config.toml
intermediate_size = 1536
norm_place = "pre"
init_std_up = 0.0255
init_std_down = 0.0
lr_head = 0.00438
max_seq_len = 1024
Each number is 128 + 24 x the weight over its row's rms, rounded and kept within 0 to 255. Layers, rows and columns count from 0. Numbers have three digits each. The size before them is the row's rms in percent of the matrix's.

# layer 4 MLP up, 1536x384, rms 0.241, rows 999-1212, columns 64-127
084:145104144162090114135171120109134142102136136097099163123144122142154125149078115127120113160128094140157157154146179127137129120119183164150136102127140127146128132138112115145142122192093150
097:096103111142069155125160186125151157112077143108171162120123099134117151152099164162166096165114122140170109171107134129152127145114143121147119117117105168116136143133115153122140149129104102
097:134153139114113110116108098104113120140118122105139130171086129133105127122116141091110111135125170108139184127112133124142168142158166116104109175145153093130130129118115166132126119144115142
097:112113150143105105112134129126117153121156161121135158095132169135145104147134127122107162127123122142097134113122147122136120133120096121104149104133090097119159118096118171087116094127118109
085:099156103133100100152133142125127156109091081121131122135116148127115115111111113108134128142124147142160084103134133125107159132156078105125156141152129147148114082188101153068147113109144134
103:092099152143116126142126164175111084103087160106133108143171093090142117106096152144131080175140170097141088123136105139149138123142188133148141110136147119127123144181121137135105098185094113
117:126124134103123142113164086105092150135178109190136151122125161115113118156156123138133159169122076148169129154128108099140111139149146154102103158127129130162112126119140180130129130139108099
086:119124136107156154140144072143137136085113084072118126123151146147151126150133105128162136119098099162122138102132078121117112156167125148113137135149128123108134075151151092168108142129116134
094:132122099181159156162103081148171124117144110141143121167126137157101129140133108125107071131183099147121140147132145134131172107112114133157113161089131143080114141128137125102131160171096128
100:093125090127132113157151128124096096104151112098100122136148094116082136120156143147131178169122089163077151086106143108108144149096120137090140171179125128133152105091134123130125127182132122
096:133122142120104127161112100067120108156139124115124130123073134141094125112162151077123135146139122162140122097138108090127094144108103130153143057114166123103115145156115138126086111116176092
092:110128154142149141118089117067127115151106120129172102114151143159169094095141086154149125106113123176073147145153151111120196138128115136164148128153090147113199108133121169128133135173100133
109:102115138130112129111175107178142173135127137123136114124112132112157111148143148136122123139104061112150116115146159110152142138143126101105172140109123101158121157138124122103179083149119104
089:138118105130144126108132130159126150131130135086090058138122077116134107147145104125099133144089117082105119114110124159111154120143130143162145132159138080119126116132096109163107148134155145
102:116133129124134170107126166102099102169137143102115111102167123162088112182118095122118165093092123158168137128111108145154146149098120091113135116156153109110112143155118186128137124086080136
085:095091137150142135109088145129116119122113112140161127142136142131115145179107118134114117105125129165116116129129104146126159114106120105158143120152144118110117122106107113078150120097129082
107:135131159124157130141151132146171154113105089088161126127121148144114115129094098103175115105115141123143123136137162118128171111085155148130106134119142096066124137111126127126120128138077096
096:190110122104147129094114130144146156090102139097105120070110139158107123127119113073119155108108108109138171160112125143151113135149109097085107111069136158114114177149147123123127157115131127
117:117167132133145127155141101165123142161145078156151125149118152056150142153124120124119155108110090060166173122122136161131117137144098158126130092144151130080125146132070142119112086080135150
093:147136161111098113135153113120120093083102169138116106130171117104127157110112112114139097150194109089148179077083099174089079123094116130120140132134145133111136145147135137109110171095115137
104:114103132140096137134219134104142116153127142128142092100143171129173127154124102137157136154111097135145089070144108134133138133127116097159140102122099145145153152126126132100129138167142108
095:106121091140093121105111144095140167112122099093122098105132187181094115170159143153147143106120134064100131161175120122114126109117131110086080138134136149125136145167113150179121154140116173
102:120117140139146146095094110124117153112122123122138170138099122113122098141099156109120126133133117133129127090116119143125062120119103156110128142103152170104107111128093110071107128125106098
104:112146111169157148098135103101153111141100121087147127099135109168184122135114117127112115157109144116155139149154148144143154116133159141133138116147107147125120120106127152112131139129194128
085:140118146087113098129103131140150064182129186108113124060137114125140152107147149103164140153104116168137095154136127114092122142136137106119163139099124152136119115108143115127102126145101139
101:145118129129129155083117177081122120116164130159136122136150128107133168138094117138073123130153147157130166152137095150176150141124114143116158132158145123092146136099109139116119144145127114
101:166116127107153073142097083117122100120114136116131134110082119133097157126107146160154099122115115148158188102151130103122141122124123156142131140135158117140168120099139136139152145106138146
104:190113140108143148107121157155159142111117177116090135109148071116155089163141136102107115112151141110139129133094148126103160143113140100131075160104129123129159125167139103109081107108108114
123:162099117162103144114130121126143125097148168129130075115137136116122163120095148151125133106141119128101100163152101115163111139158156104136125119107147117083101100158157117150092111139095094
106:155139179115102116141122182111159111131113143124142112122077131133127151123134121175116160152096158098166117119123124113137097115152105145081101135095129137110136108146108124133079144116160109
089:107161147115140148129091137147106156124102101130113142147071130142130128160145095148136118123185135124130119128146107116088117157179134112165120112155131102089077128112134116158100104116155114
105:138147122095126165117100118076110115093101144124111148141154126118097096117150121134109120130112155082122101085097137151120147143163170153128110113108152110123123094152089134113085176185111123
107:105108159105183176082116093122150075135140129110134123161128146117147096145121119201141143123144132178121115121139143080136143125150130147150136108173106083097131140145122124114138150162125146
111:111082120145154183150113139138125129147137147139107139157138119086118117114169092088135098102134159145143183140149122087128144159150145118098104096157126122080106113149116153105135102098117128
099:141129108150131108110098126089143113111134152087130124107146093166120150131140157124091121138117139164109122165109163131117110113151136106129175102089141113129141132087109158158137117147145114
094:110139164133151145089084117099096169133146105127110111150153117111100115106134121156118169170176130132115132118141106168064130137135135123131145122136152136101131144121113143153094131122112163
099:112125154198146180103112136102114101105129130125116148161092081106138098199137155129128096142144157145108085118130113123096161099068157126126120151081105129110142152128146103150175112122124121
091:128095104135072084156129142133141110130117136076136124164124117110112105162146104137144163158145134113121194131121118097106150176145098052104117115162138156115123140110097147138136120179146138
092:175091148113117129120137147186122105114121101147067103121110139114148119145104135117122103121135182143124098168117145108141153130130167111075151141178116134121172093165142156115106163111121089
117:135105120150145113138108113153096155099099123110110111133147161146137117079115159145138136168101131113128127111097125141088109163097132172141099145140131160138111102102156139149103114098119165
099:133136147137153100125130145125155093128114096148118153108144127114145144123099126121156151136108133083118116150128151127132128083149117167087144122140166078137090110120149143124162135154096093
095:134119109111119115130108143137181134123133167089138120148093119095105146145120113139148126143106136118131159152116115138132151121151120140174127117071118139149135090130110116110159157155150120
093:123129162109151101173101096136091162101139062083147140155152088157144128148104133151168115123157150132106123098151145135131111151097113143080068125155104164133103127171133142115119146151147154
093:154120153135148149132144168157104144145092108150164177177132132174118127096131165141120151128116137142111116116066141121132106124171127124097114113161123140093120144096098094121113163131143131
113:156126127147163130107130137077136125106090175124165116146152090208132167130102120135095178111094141119171107116098129140118098103101106148136158155193153146127118139126146084104099084106095132
104:152088152111126137174133105130134141140099096123084124152124128157141152096157167127149108143118169085120172137095176112123126133164181128187125091115125164134130121167152124109105126137075133
098:136097117119181170113139150164187144128073109137143148086126106104118161139127154135137100131165141134137079148103137111169111151120096105120140097127104141145115143120149129128145098131141123
090:151106152124136078116163136147098127153119115139091123151134133109113127109137115087154126127109128132164184075139120117130128107152152148107146126108123155123170119142150139122107137164138076
100:145164127098171097121130108122141116158107105096075125091117175116073120152157140123133109145145120143083140100125164067154118096089146108142105125113130109117147150144108093123119168114080160
094:122138155116141109134119123127149125156145103135118087151131135122135099128101084081142127144126116117110098120133080111157113107095119125090116163120127162080192139151124163106155138159129119
102:117139127112114143143181147143132136128129122156136152132129091121123130101164117128144140138128095116163151141113177123109061200111094105096141127133127126102119109135126193122125118117091112
095:154131132125103160185131128128129135145101146122109107124153169162089164134133148139104153110132122133126100144136191152100096155110112127142128155160158094098151152148113153104158171114128078
105:162137130118112134105136101129127166176123093127114115105159106167114154166137157127132126153138158162071130116148141156109138176116131105149121150146155130127136091150132114108134118105120142
098:128112124178132086089160147150137068138150127154104118085124115064140131144112174113103140133126150121154126114071109066110124144095166108110104153110146114141140151109139140116107131139138099
108:078119121141124135159087114160133160119103142100142135146142154135130105171096137119119142151106131135166116134083167087181156117116152110110114087127110127142132145140118130136083132131083120
098:100122115177105165123100140134132171134089148107147162147116065114118153121137100149153177073097142120122125161145190134120130151148134126136146099145158152156120111113101171095143110094138140
097:154089148060133154123126126101095105129139094114111128165119104180112092131152124120133092110132140149123185120141141143082169099125142148142114092102145114156104129110126151114108148127101139
096:122138115152159163138145121146119152124143110159154109137129120146101086164069116129164100139119136122131125121107117117139103126098114132154105121141115131111161134155103168144125163152124148
095:130177067129082105129129121107135145109136081104130152096108127097129117181105131127131115110162097163163136106142149140203117135125133108164157076147148110138149121118122123135106139119100141
112:152107145147157141132154123162118138135154153145143106134112105181136115114106131132129124155121146123107129147109122098080131173126171157150113112128108153123110141118143099122090145146134160
112:116120089123141122170115146100158100128104169136098159148133106102097171103147083110095122143134168147139142094156132140103143171155174143092122145156131134154085095110099141104136137118140101
103:126107110144101113173129058139142161160158117165118120171105145115124158146142111120141152128126114114167102174110144121153129129156139100116143128151119104150144136115143148105133167129184093
105:159142167100119148076110133123123141138120141095118139073156184117136154101117132105128111097165135118146120114117104116129147131152135140140119141127111124154104169133153146129113161094097146
112:119121140095116105143141203158175147157119132130144170140137119141134152112156178115109078160132097138138132148111159144103137132138137145166136153194124128086095135143144139144073129132103069
090:105099036139160100143135128098120152119111128147141159133134098118116142128131136083127097107110131111125119163128117169131142184129134083121114162127145159164168159158143097140115108117146174
103:098133108120108110110135133142109146128105070108139131117180161117123120117154108135173141166121096155144139117129153139165120126118139113103128122128127094115158124109138140093071134095132152
096:171154163151119127107104141138086114149146141139112119132098138138106164138092085135135105154129149125166096118115147199150159132124187156133109137140088115116093135146107110137121101119131117
106:100119116085095144099135121082185158080107110132110171128122137110144117112113150104134130112121121154158138138121126159134147104134080145160137145105116125113135145138151056157113087108133145
100:118126140113159111145107154156142149165130150129122110134154151088125162110097150148125124136142142130150120145123114140102106116116148156147112122115081154156168136139102141141124111123121111
103:130102111119120125113136152127116130127166153167151119138150132114138106109099125136126146110145160133140126112077155118105157151120138092176100134140166140097101087158111124095108130121118135
097:095119097099131116156142132101134118163113135102126179136116112106129095106135084129148137109130164129124120140143130104139143172157098155161110077170164148124179135127106155130126145130133139
091:104142171169128072146107159165099125156114109119108117107107199133161174165132136169077138106174123139114148117132161139127123127108135114143137134177106124102067147119153181180115133133111166
088:096106103143122082149141105132131093105118151111155175137138099127112091076130130169129151145100106121123148169138112097129149153155117155165122141164161115124094103156092067125111106125131137
106:124126103080122125127130137102146111095095103177111121095142122135133150131146143099108113136144121118127109160120130131140148107137182090091137102147140145131151115164114101158146139120143124
102:134125127104141124159113155146155162120125152109130130162155137098105140089130095139106144165058112153135154126127119164091161132146145099108105153136132114108161090099109135117101140110131144
083:147156093091139084100106107099150109153137121117123108154099131173134147082156102145124107128165107119092124126163118139145109086097158122084149171102106099139138115125104136154101146104127088
089:166149116114154113144132182123153101146123125120134099126135133129110128142130130091103124154145127124120113119133128141130135100136139069111148125122118146146125124145115132168149134156102140
095:126116149154112136131130090117112098133162119156095131162117130113107110144143088122143144097169154133123155119076105155167134125121099130112095105128127108122128113140161102156153137142138135
098:126107150096152087149147138111141104090132111134143133106143127161129124158152120139167154092135158132107157131155177127101091134161105116115101110119134114114101163120140129112111124152133132
097:122069124130126155123150139100171170101119159123090118126107123139116156150124157134150132138152089129111137118138178135148100120155153128126101106153152158159131130101116154130140097136179145
096:150112141147096162167106127154141134130082126110058132142074159096094088110119194124139150172114149104104129101076169145125116132148144116174101156169132139117141132192165103141121097160139159
092:128111104114127160137181134114109113104109126157147126135139152132102149124109159145126122132125160122148145136128102162115158120108147156135113146175143112088142145121132147168085113133079114
092:150137141118111117148108098071125121110125139156140126093110158125119121121171147135140167165110127097136118127110144120145103141160204129104106097103118127111099119099132104122122145119153076
106:108133129101130112174140170101138118132116171107145087145144104130122141138140155073106141161112082151110119141195094113084109135133127150156143163161106135145134128117116140127146128136141109
099:128123093116092187131140091112157092134097170133140152157109130149124172168138144109143127105133109169148124101135148135083180169143105143091119145129144094143136105129111174083118103142143119
096:130110116094142114111115123094133117106128092097176144111132153119113122078124092160096105138126165104112154109155094142165105142132159112120111140172132105128110159129145157123079139127097128
097:135132107160161157160103107131119142134106137115098155143148114161091076133075150139098103116119132097085101149153150145151150107163141174107111119143121105143096112106172103125118137147137114
093:120096141163132158146165130151147115114144148106118132145153131154132122106100148147113159124152131098132132148118126110101092144106159108119144118127107135117140120085173111058099133092145148
098:133167170116142085106124137122145118152130118175095097093122113112114136106132132100107137109097152134106107146105149134150119126164125088173104162184176140123105161150110144066159124114112159
102:082152098086135091133192119108129132099153136136172100091143138129063122130169146147121090096094098112160189109111140114096117154106124086166118123091115148153132125146128175134094140141115183
089:105114132127144093123109150099122110132151145088138122156180138121103129113114116109109145133106127131106145111120093138117095135110096115134112158161094150125086135193126114151119146149174152
097:089137103141160142107145134174112101079104143112123129147146155120088105152133128093145111148134113153107162160116116096091130149131089131132180136141136119075168100116098099122161150143123185
113:159121110125081116188153173143122127147137140098161096137159124146091121157112082150171131147139157083113126134087127116065100148154108096179109138132144090097143172153099112111116122146131129
112:141121028132102115143099136096121096080157111144126127157163092153143103126148132137119103164136113109128174119140087153124174128116160114133133107135173113059113159113146114130125162120110150
106:114145138130107138142133146151158134173142141117153093142145127106088122161148155111141138159150139137120161146130090119148119131114124114175144155097100131097129118124137135161110115128126116
086:142114119180109063115192170130153117155132155079152124174131114098127123126120145122123092132152103153145170121138175115123094151142083132154153137107148150092127137120075155165161144150122112
110:172162140120155153121113119090152132149134120081053093173105115140149135128088152126096143144082130147139072119063085108135129141150140112121114143113143132124124123126122137116132182147119159
096:119126144132136114159115132111109059107131104097132145108130130121140109090185093140153135133092157130146147105130110130107103151110147173106089117134100128117119127133148176174116146101150131
100:173167134142116153101153099155166128123136069141071147094142079099147132133175097088123092131152119133095127133115102118168116158132129155115131147106139099130094168132114129140133118051125074
085:140128125109167103119160128129158153112117169181116099109096144131140112091152088175148144109115130120134114110124107115077111144151130099118122159143164124115121122145143128166136156110113112
089:119161119152111143114127110093181098133136152126132138165130153204116153143114113140094093122136129134077094160116079123139090143107112126144140106141149161138100130106097136136105128131099115
082:141110145098128145123137077105114144068142094109125155138064134130100128094089114131137147179126134126110117188136132150138150105159117079150140130143153129084114116103143149133157086134143143
090:097116108157107131132108193134165107154137141114134129162119165148091110166075147137131135167100128139185151133150165131142116149133117103101098103146141142113122155135103135147134130083090138
093:135130151122130171108124150116128128116123138077108114127143122094140183113107088123101134160127142114122126132166161170133096129165124108144126145138137124163121137140136136172140151089120135
107:100132102096089145136144136097116142129160122095131124094143087188095131141107096151126122125141130160157101120147135132095126133161135124145154115133108143109139145147141150141087104104132146
107:105127141138099133145096154113123148124103129116119102097116137199127112119150111146149143120130146155124125135118151105134153152118146164119142113109172159118122123118128176091100144142057141
096:120105127123128134118115096143127152126144164137127118124126134151106130112122130174089114138125111136135106111102144101152155146161109140151130131122151170153136103163118141128110113106112125
115:119107139128143102136119098072124135125162141118113137103125134141159150095144126172124141119142146140136134173125155097122124088132100139149135166120107080088119124151131143101125135199090125
096:131138102120123121140160136125114157125182128098121122117109124118164176108082117101125151099120105087146151101178099119133085146167163096126145111176169152126179088093140125116113132162099129
101:129119147163101131145125103164090163134124143120114118102079153122160142075120101095126124109118163096084128124158117120103106121148155150116121146120142129155121143141101117155179161129101156
085:146136144135113130142148134148168145131136124106138171124092137107133138103141119115114094131091124127139163111116109062159102116161093144102122116130132104122122150123130137104102149155152124
094:148118148101126149113114143141140115169129157137150106171086150143155115149103135114106163126161111177109115111138129091129128159117099135133144119132100118118101120131159124149124127102103092
095:142117117124111137123127153145143080147160113122116097129089133168094146116146126122127158155116132150115174161123167112150115133146169160094112117127094166182095075141147106109122153132159123
094:124133131127175081162160156145136103134143142127084119124110143164155091117160144127087111162116092115113118142129117157078137158117125070056122131132105133113125112115135085132114122112086103
109:143117133124088174103161091114173088149093161077089125144130169091130101134131148073081165124115121085141146113127147113126119134101126127096117119088110132125114120203139151127117136135159140
094:117135123120131157139148109137141096127110132141148149131163103130123081109124126177089110131143156178162110089090131184109123170115145096146125108171125105143145151178169151139151085144126170
091:121124061136157120117096168130147136131159115101136145078169095128120117120093146114126125114160161133080152128114145087167152147140131109105148113189114134144166142138140132117090149160104121
106:146137124111160117097204139155108171115110113145167128075105096142157127110083150147147109140086119140136142119146128110103150137114156102094147126144171136104123119154099131110139192089111144
101:112127133131142109182080142115119112088138103132120148116103156104120122119124131144119096149173140129132172123175119126118125104155154150155121169128103101122143159126133144129103150132090105
100:120132116136120133103106126175141109126100122132101128130163090118160121130133154125112106084098138082128052129107126162157124158123138158152151130087186104133133106145122109151136158088142126
097:114132135121123144114095129172102109119128117131179101156085117151136150164132163127144092132130187136088118213140163108106141125111082132139127140149138116144077164128056105109146146136092126
102:128117128078143156176136110166128149141112108145127101095108172118141108159157145138160152157140123125117145095117158138171123102112125132167131120154102110122106131165122144153168111096165132
093:126144164116138135145147090081141144184060130100124126126087130138075080164121109160100177152144114143196142170104118128124132111141080141149141124133144106123133107142120148111125102132111124
130:155148129098156124117137156146119127108150116084116112158088151111152102134114174109116138158138144165165129130103095133141115148129132113128139163114141167102142123168137095062125163157109105
098:114111151122105117132142181120136171093114093127106139154195113117140110098147148112163123165131142138128101181138129146115156171155114115101141161161061093135124148183144143130171133116080121
097:124129108113146127113132104148146147176122105101135152149122118117149134117099130152126082133073150100156133132125134128156136117127109111155118110129145140072082136158120088136129111159143110
109:170125152100122136176132135121108097126127137160119101157144127083104151114112127147122095127136114159138161099117088121080144123106155150163144122135160142094102122115121175118146165134107091
093:110138140161113128133157115099166126190146160145144165119081104087121135129069123139116103172131086072123141104111110137110138133131121136173096107116123153148102157109093103144104111159170111
107:141094150105121103134189109126166111108105176169135136166161145110130116118128147139113111148167155100113137140123124078101134104147107151120108128108156131126113140119114111121199132137117136
090:127126155102144120141129130173113120098130105126149148130128116104141127151107119142155125123112176119108120142137102115110143143136158097090164095144162122152189141132116106099106156091141099
088:115129067143123110130132095111088107159096146119119133109129142093085126154122149134114141104164170119101121134158096131103136187108156140158097105097135116139118137166147093132130120093149106
103:087120129100129124098151201146116113170126121118161167093138088085097105157151172115090106147115079113111129172109117139147126120141106175137130107165139158108130151134132106116117131112167103
100:120139141133141158150153102116102112133090127088082153108102102155119101142176112142101091123127108139119135130124183126123104136108134138133102115121078132176115152082106116142132131131146097
104:134166145109132137095098097127127105126120117178138105124143152135145192147105149145078138111124147120112151127155117113153126131108094116138164163147164109090110152101131116136115132134097098
095:091116102114121128107146122110106131162132134150120139137086147102110108158134118126155130137132162121150151169132115119188128154103123105154141118138130129109131108128105173134133152158143119
101:160123113090108119128134150128154118106143133094131155162121109140131139099160122120128104171178163105085111082135111178118117145131155133134083108113100109113130136138148088125171143122132145
101:118162133090130137091131102168133156135135112078120142129140120104120126136154137122125116130127168138192135122122095142087137107130132141124131164125144108098104138147121101162133155096112118
091:159142159119141114128108125104096094142108085119082117163124143132132160107126131082158129130103155134112145136138133129090137073136116116144152079122084094126141132140162150148161117123119135
103:179179090152155115145153096118083095127121114151101186131137141147127153135112115098110097113101152147122134104132163083118127098105137114123099132092105101112128124098108124110083130131095132
089:150120137148142134148178084135142124145092143116089107139150134128148153153112141074126144146136116108161164128134139117111125118122198101112138150150138102116122130091109129153127134146149101
091:123147155112136104120138136171178089150160125128127138120184129140153149119119106107147133106100117091122098087115129109137109182113193125174128114139135125154111135133143145105133090095148133
086:155107120154126157144108117146091129109168139144123173101071092099126205129152139133118103151095137128091152150148110125130126149153144124108128136131133157086113143125159136133133137143122116
095:122140139138099135148154137122143116112137132180125123154110129133107126126135088111101142136149133161098120102150091119147126110188125122139141158131152109147142138079104113158170136100175112
089:132104113107142141136145183132100132169102169123179159159131160122146123120130102149145138099140086137145131167119130145087163105099143096114169151158120120135133149176171141113162147139124131
103:101145165098154089121119119134131128123159134138109175132108147150145118134167112087155076127136150104128105166114104127070151125124125177069142100121149133163138116122068157106179148138110107
096:142136107129142133092171123106164104127110153168118125095134161145155101132107092121135122111137114059130104134101140152146093140114142109134143130143121127175118131120106123138080078152119129
117:134087187127158108133142117156104145132163149085125131084112146097122140151095142187116093126139147145127146098112182128123124134096115135162119132107139085106103169156155128149142165114109114
101:114170102155123111119152133152110101138136088121128153144117112095154138161138165130127119151106155144154118115102124095175093107174124132135115112147078088100130131139145122131151136171128117
094:125149143106168164139138143131111147121122097126109154100172134108091139146106111072149142136171099168112151105142129165132135129125145129114131113161124156104118125087116106110127132100114188
100:166134114066152067111142085125101100166156123157145100137158116130117106134112130128150144143115129119090101155153158130087101146136115130111123103115138130128083117150151131105149133122135059
112:146157112081135106133129153134120116141097163166146128145142152164153191146149151126133162134102081096119110129141138090148083106123185151117165162124124101061188122107108099128097125095126112
089:156138112136145083136080100115092129125137107139123126149107144142113144099107092135137095105143142168124112126087099121122111135126106093077103086089148156141077088119104138111118165144105107
100:162124157154187115125122082128094106159135118127135139135136166101119128119120144098136103135131127107177117180110148094172120118143131105141139088131125128106144141147120159149117122151089141
093:099116134113126144114149085153158119167138117129120125135119149115109123156116122091112156158153141206132123085066157067147127117177132147127123112144155121120151154137111065158103126150057136
105:110147138150121139145098174143088091114173144106138120121164106150151120110151139133121125119098139105090109153085150132140135150126099136138128129155130129158183168134085101093152075151102127
094:137129127131115136139169151117118119147124131158128144112137149108131094103109103165147125142112121126094101104126140125114138126119130092126143146140138088151137163143094136159138134140166163
096:106129136138137163122125140135086094165112124154104100132130160090137132106131118134143175115126150183164159137146163150125118120135137151134121134156141169107162138117110121108117099087098127
097:145192121114154116197145103130105152141141141161099127091137095156090192155118108147166111176130148108112142152099084096106100101151145161165125161141101073108120144104146106134114085127120119
089:172141094228144184157075116120112126148130140093040113084089146120137142129099108114105130106107114089087152135142132132115111156165097127137075114128112129116165157116128126135162139143101167
094:070123117112093101131157150128124107095108140129139114174128093082073108154126148103143157143096082099159140102100153101144135108091120131159132098091142117160134092120145116121108129134134151
114:145112137135129145137189158139139137143132119176120137100140120115132174150100116122160141135165125108141159170118132108176134137151106113125142121121127103121133159094115157115114135144118058
103:094128126127121154154126184142138134136126141071140149120153144125126136158116140103133127131153107132121131115096098103143094108128121103124138157145130170121137132156139076151130098126161107
095:086128135099110129099122157126148110101109111072138123179127119120166111105157176136130140094104157120179146117113142138106159126159137099146078154179112191142144124092109155134090126156071130
106:146136086154139150116138161126117148127114156078116178133141141155143084118095143150141092104117168095146115105119110128112128107119120119131117143125125110142161139128142124132138129100114138
103:144131161115145185132119118147092112134131119145151142097135162147141132153138139135114124124153118131096080145111117064153105121155140152093131127120094131108053150115115148133127101104137099
092:118112167138117106134162136145096164146110142171097150151111143121099136100108139126121128098143151162147208141120122136183146126131126115114108155132093118123164171126114103110129128156112188
095:148117097116159102133130144120113152130180136098131122158156141125107091110124143150103124129115091082134138104150075125123102140132119093176143161149128129130131113129108137112081129101132112
100:111143139147146103118168122132122127117081109136168105153149129123113127133124169137115196102114147138136161155139132128121079122139084129105100126128127127107142137070162191162148132120107087
100:162158119130139148130138130102133133155161093138139107129142124127123131164108118109085123132084129130088133117115138115115154163155113111113118135101121148117094122109119111094154121125112172
104:131095117156134154170107104157171103162121145116141147123112171145198131097137136168145113109114100126129118121134174058108091104132163105128133104155138133108124109112140135117137134115153115
091:148131122093124123149135099116113142142116138118137139136120144141146157178138068112117118162112114159087132107157077113160120177146129104129164168139156140084122159125158138113128106116150157
103:125137136166116143108130131140107112124112171122090137178097152104137142132132113136133102129111103137110125154178147121113096117170137158159107099088091111136125169123122092144123148150117122
087:150134133139069137121166139142139138134106159124120156119083133137140120124126119103147164137155119098133108104075102123107160117156161131134166120153127080120120127154101153148140118112145128
105:135090131148145123080152160142117114116124140096136132117136095157143166164141101146094165144149119134131114182119186094106109124125087140102135081087109126107134116166099168114140150143115132
104:130145158097128138156153142086165096124114110111130113186103115096142089119073107104099146142145149124116163148102121113154124113119143110099117101133115126133137114136149121163134161106156151
098:099132109104128105131134173146106116126116117108116144117150173122090149104126141079124086106135119137166148080141115147136118150126153133146120156147152108114122154096124124151113097190114136
095:186118106103140140135127122162161109095140152179108089112153134069133109124087112110131107107125126150154135155106129129122111096147117137151138130121081106124101085081129139106083128154116150
107:142109115136118117128129159123125126115146099136127162098144187144124148139134144179106111136111119151147143134105100135102074100129151111127141142153142118157088132147137147148103110086114128
094:107101129107163160130165120099143121075155129145169100183148138132131107121117089148147085109118151163146139128162125120118122139175120155134168129122145103121145120078110142101115148103111129
091:113134132107165100103149162085110140111136179154084110149174105155156121151111163108107120112164152155122123191111115096111122120121129128114166083140100118121151149073126130133143128141103106
110:150128120149134107138134133135143151130098139086195080090133153088108162139119110147158152125095128111112125127133142120085123147126133109113125110114154123094115085139131099081119084146122103
101:116098085182122128116131184143153130142145175143103113087154108151126096138141137162146123093104165075127102100152129120118162114152096148145120121117109106117119118122148106102150152090091133
086:168136122105100104104092134109110127139102143149143107113138116110137136085160088101162141073135108133099104159140158127119129096210096167129169170118121099111132132145129128127154177149130175
105:131117146111176132154155148099127163136119142170091109104136130099186106128133099137120141146093062099137158117126143109160174100149124150107128091179114159112162095127122107155140159200160104
096:139153131125134174118099108099119118078123120144148139116117111121101064103078130107078130132164150133158104112131142129128115121123129121118154100122152132126150104090145122151120109171084101
090:130121103125139145169079123083124136129112136123111122142099149147163093132085136130139132142050149176165112149117151112130133128156129116120132127125111140114131119111160126115126135149109126
093:119140185127129146121128111139157146071107106125106133149152142150118143136087151110136102165152125142176146133111101110175133159131126129133099108131110142094129138174125119176125112141118125
093:102135110121105129103154101164163119134121134180089127178124153147117123097088159113135124127146117119116116090138087124130114159165148134100123140126142141131121121135085125111122148113138173
131:111153140068186098153093118114108127126088100147131145140094136099108097125132095107088135146115112138124135103138119126120132152136152129167146116147113144151122161136108149124110131091114112
094:133138120159169149110149084146097114123059128116159149109106121175102123090098130119114107135132152142096146097156138102123146146100111142138155161171153161112139122152112168106110150123140132
103:140139097101095139136158136138135117118128102102107091105092113130124140102142107102131102173140147108108119182141123116128129128139138147098117110113092113154078137128122070115130160135150109
091:113106139113119134134184124117132111121117083118140122150136118149129139155164136141126161104119085098127146133114128086171123144138083133152130142118198114072129127138109122151096077123137108
090:149161154131129084149190134136106126124129134171111121137060116133126110127122157136090121160115067146189125125116180130109101181108066140098124138147138135098114134134140141100104116114141103
093:156130115140148121137135107130110130152094135096154151143114107122158093111126118129173134110121161118073159157130131104134139171171149078134140111127151080127138144156117134160128113102156080
109:162113091151144134111163155173068120138134124147140141110105106122174109144130109079150126134142117154114106163132146103162128133134088107135140167142164091105099086148127133095096129193142147
104:139131091135174146121110143107095125158098093102106085155166132121122103095110141124129123144100121139079108132142119139053153132117130113137088091114139116102107137134132135143138130145118100
096:147160164123144159109107094106163154168143118144125130123101116133105133160092134150146136120197178134165126087097123117133120127138155159118136125105133103121158119111102155122054129113098152
082:131179150067146140095159110163118091100126158133089139187133135116113145134105159126131103194161096103094147130153124144138126135097131140152112109138180110188105118118105120129117100102083170
099:134137135131155090142128167105155144096075120107112118091128134107120145123100119105106134138116096129122151136118123106120101134174138107176117112164147112106120108123107125125127121130148118
097:115137165168128143101154108122163102128093123096126112095141167132160067058140153106122161121096113175166100162142163134166133169145098134139108116125132114144139131091120110140161130096148134
088:138155168104086146145134096137142125127121100124116146128109140116158127118117114072131128110141081117119124185112134128119158162125173094142128148129173148115125149106178106118096112121123122
091:085113162123131155132123109146120179140124135095171170139139165073157122195106111181105126133132136142101171118137123123121100134131130130161148149172141126107108132114188164137122146129100127
095:137119103134123154151170163104146112131131094159134126151134125114108090134151113150145089151140085122129127150092124133147132109163156118143131156137162155180119095099074058116160142135128143
099:146115119136133101175141153157115087110139110153113116144138148133107138140147192164127130131109105067142122106127128130145099132170131172114113149121159140098135084142125118133088174137140121
088:135130152119168149119151080120141113107131095114161119115125162132147075146165089119094121109131119152155146153158148141084108089103112107124128121149088175128112166154157127149126159106135109
095:125126140170075085196135089134155111170160109131082123142118115113118167108124138130145138122107168120136132123114121097115144113116127126129105104130142123107105135143099097146134116105110114
090:121131161104129130139084158157179106155119120158122114144139145108121091160131107137145112123128152124132159109109143135148146164119129108151093120129099122138117159123103132147159148148087108
100:105128131110105152129098103167160150158091138105127114139172160070120107091112102115097111095180139159156139127080127107126097156155151119088114127113116154103152145144131104112151133143063114
096:142162109103187132128138111167081158134135120103112121143125124166125149120118120123105130136065115113083174109107160117180092147114119119074124079169119151145080148156112149097133125170136141
094:096154157123154152168092137119122106140102094141137140118140136076136169125172167174143113118141128091105126083099165133093137107116112153141103089121115114104118111127119126132104120122107112
099:149148149122120108139101117154119107105096151101104092148111127106127118170148129154113152167128137117140167155130141076134111140167113133101145072145103112092137173118132095079107163068155184
100:151128169146109136142124118127089149105084131108124125148144148108097156131099107132080146115081125145117138120162096133116132144093145091122145159162143151068149102121113121139164136143120164
095:150159091119112084088145179104150123091125149145126139145116108176120132147153155105134087091130132120150110121165167153137149171140155154077149120120143123114129166148085062157123116122093159
102:159126126121123140131113137158128130142150097150155135131156132091148113122154075126134103116101127091134120159179156106159162161167113167118109115149119119133128134091138095125131126120158138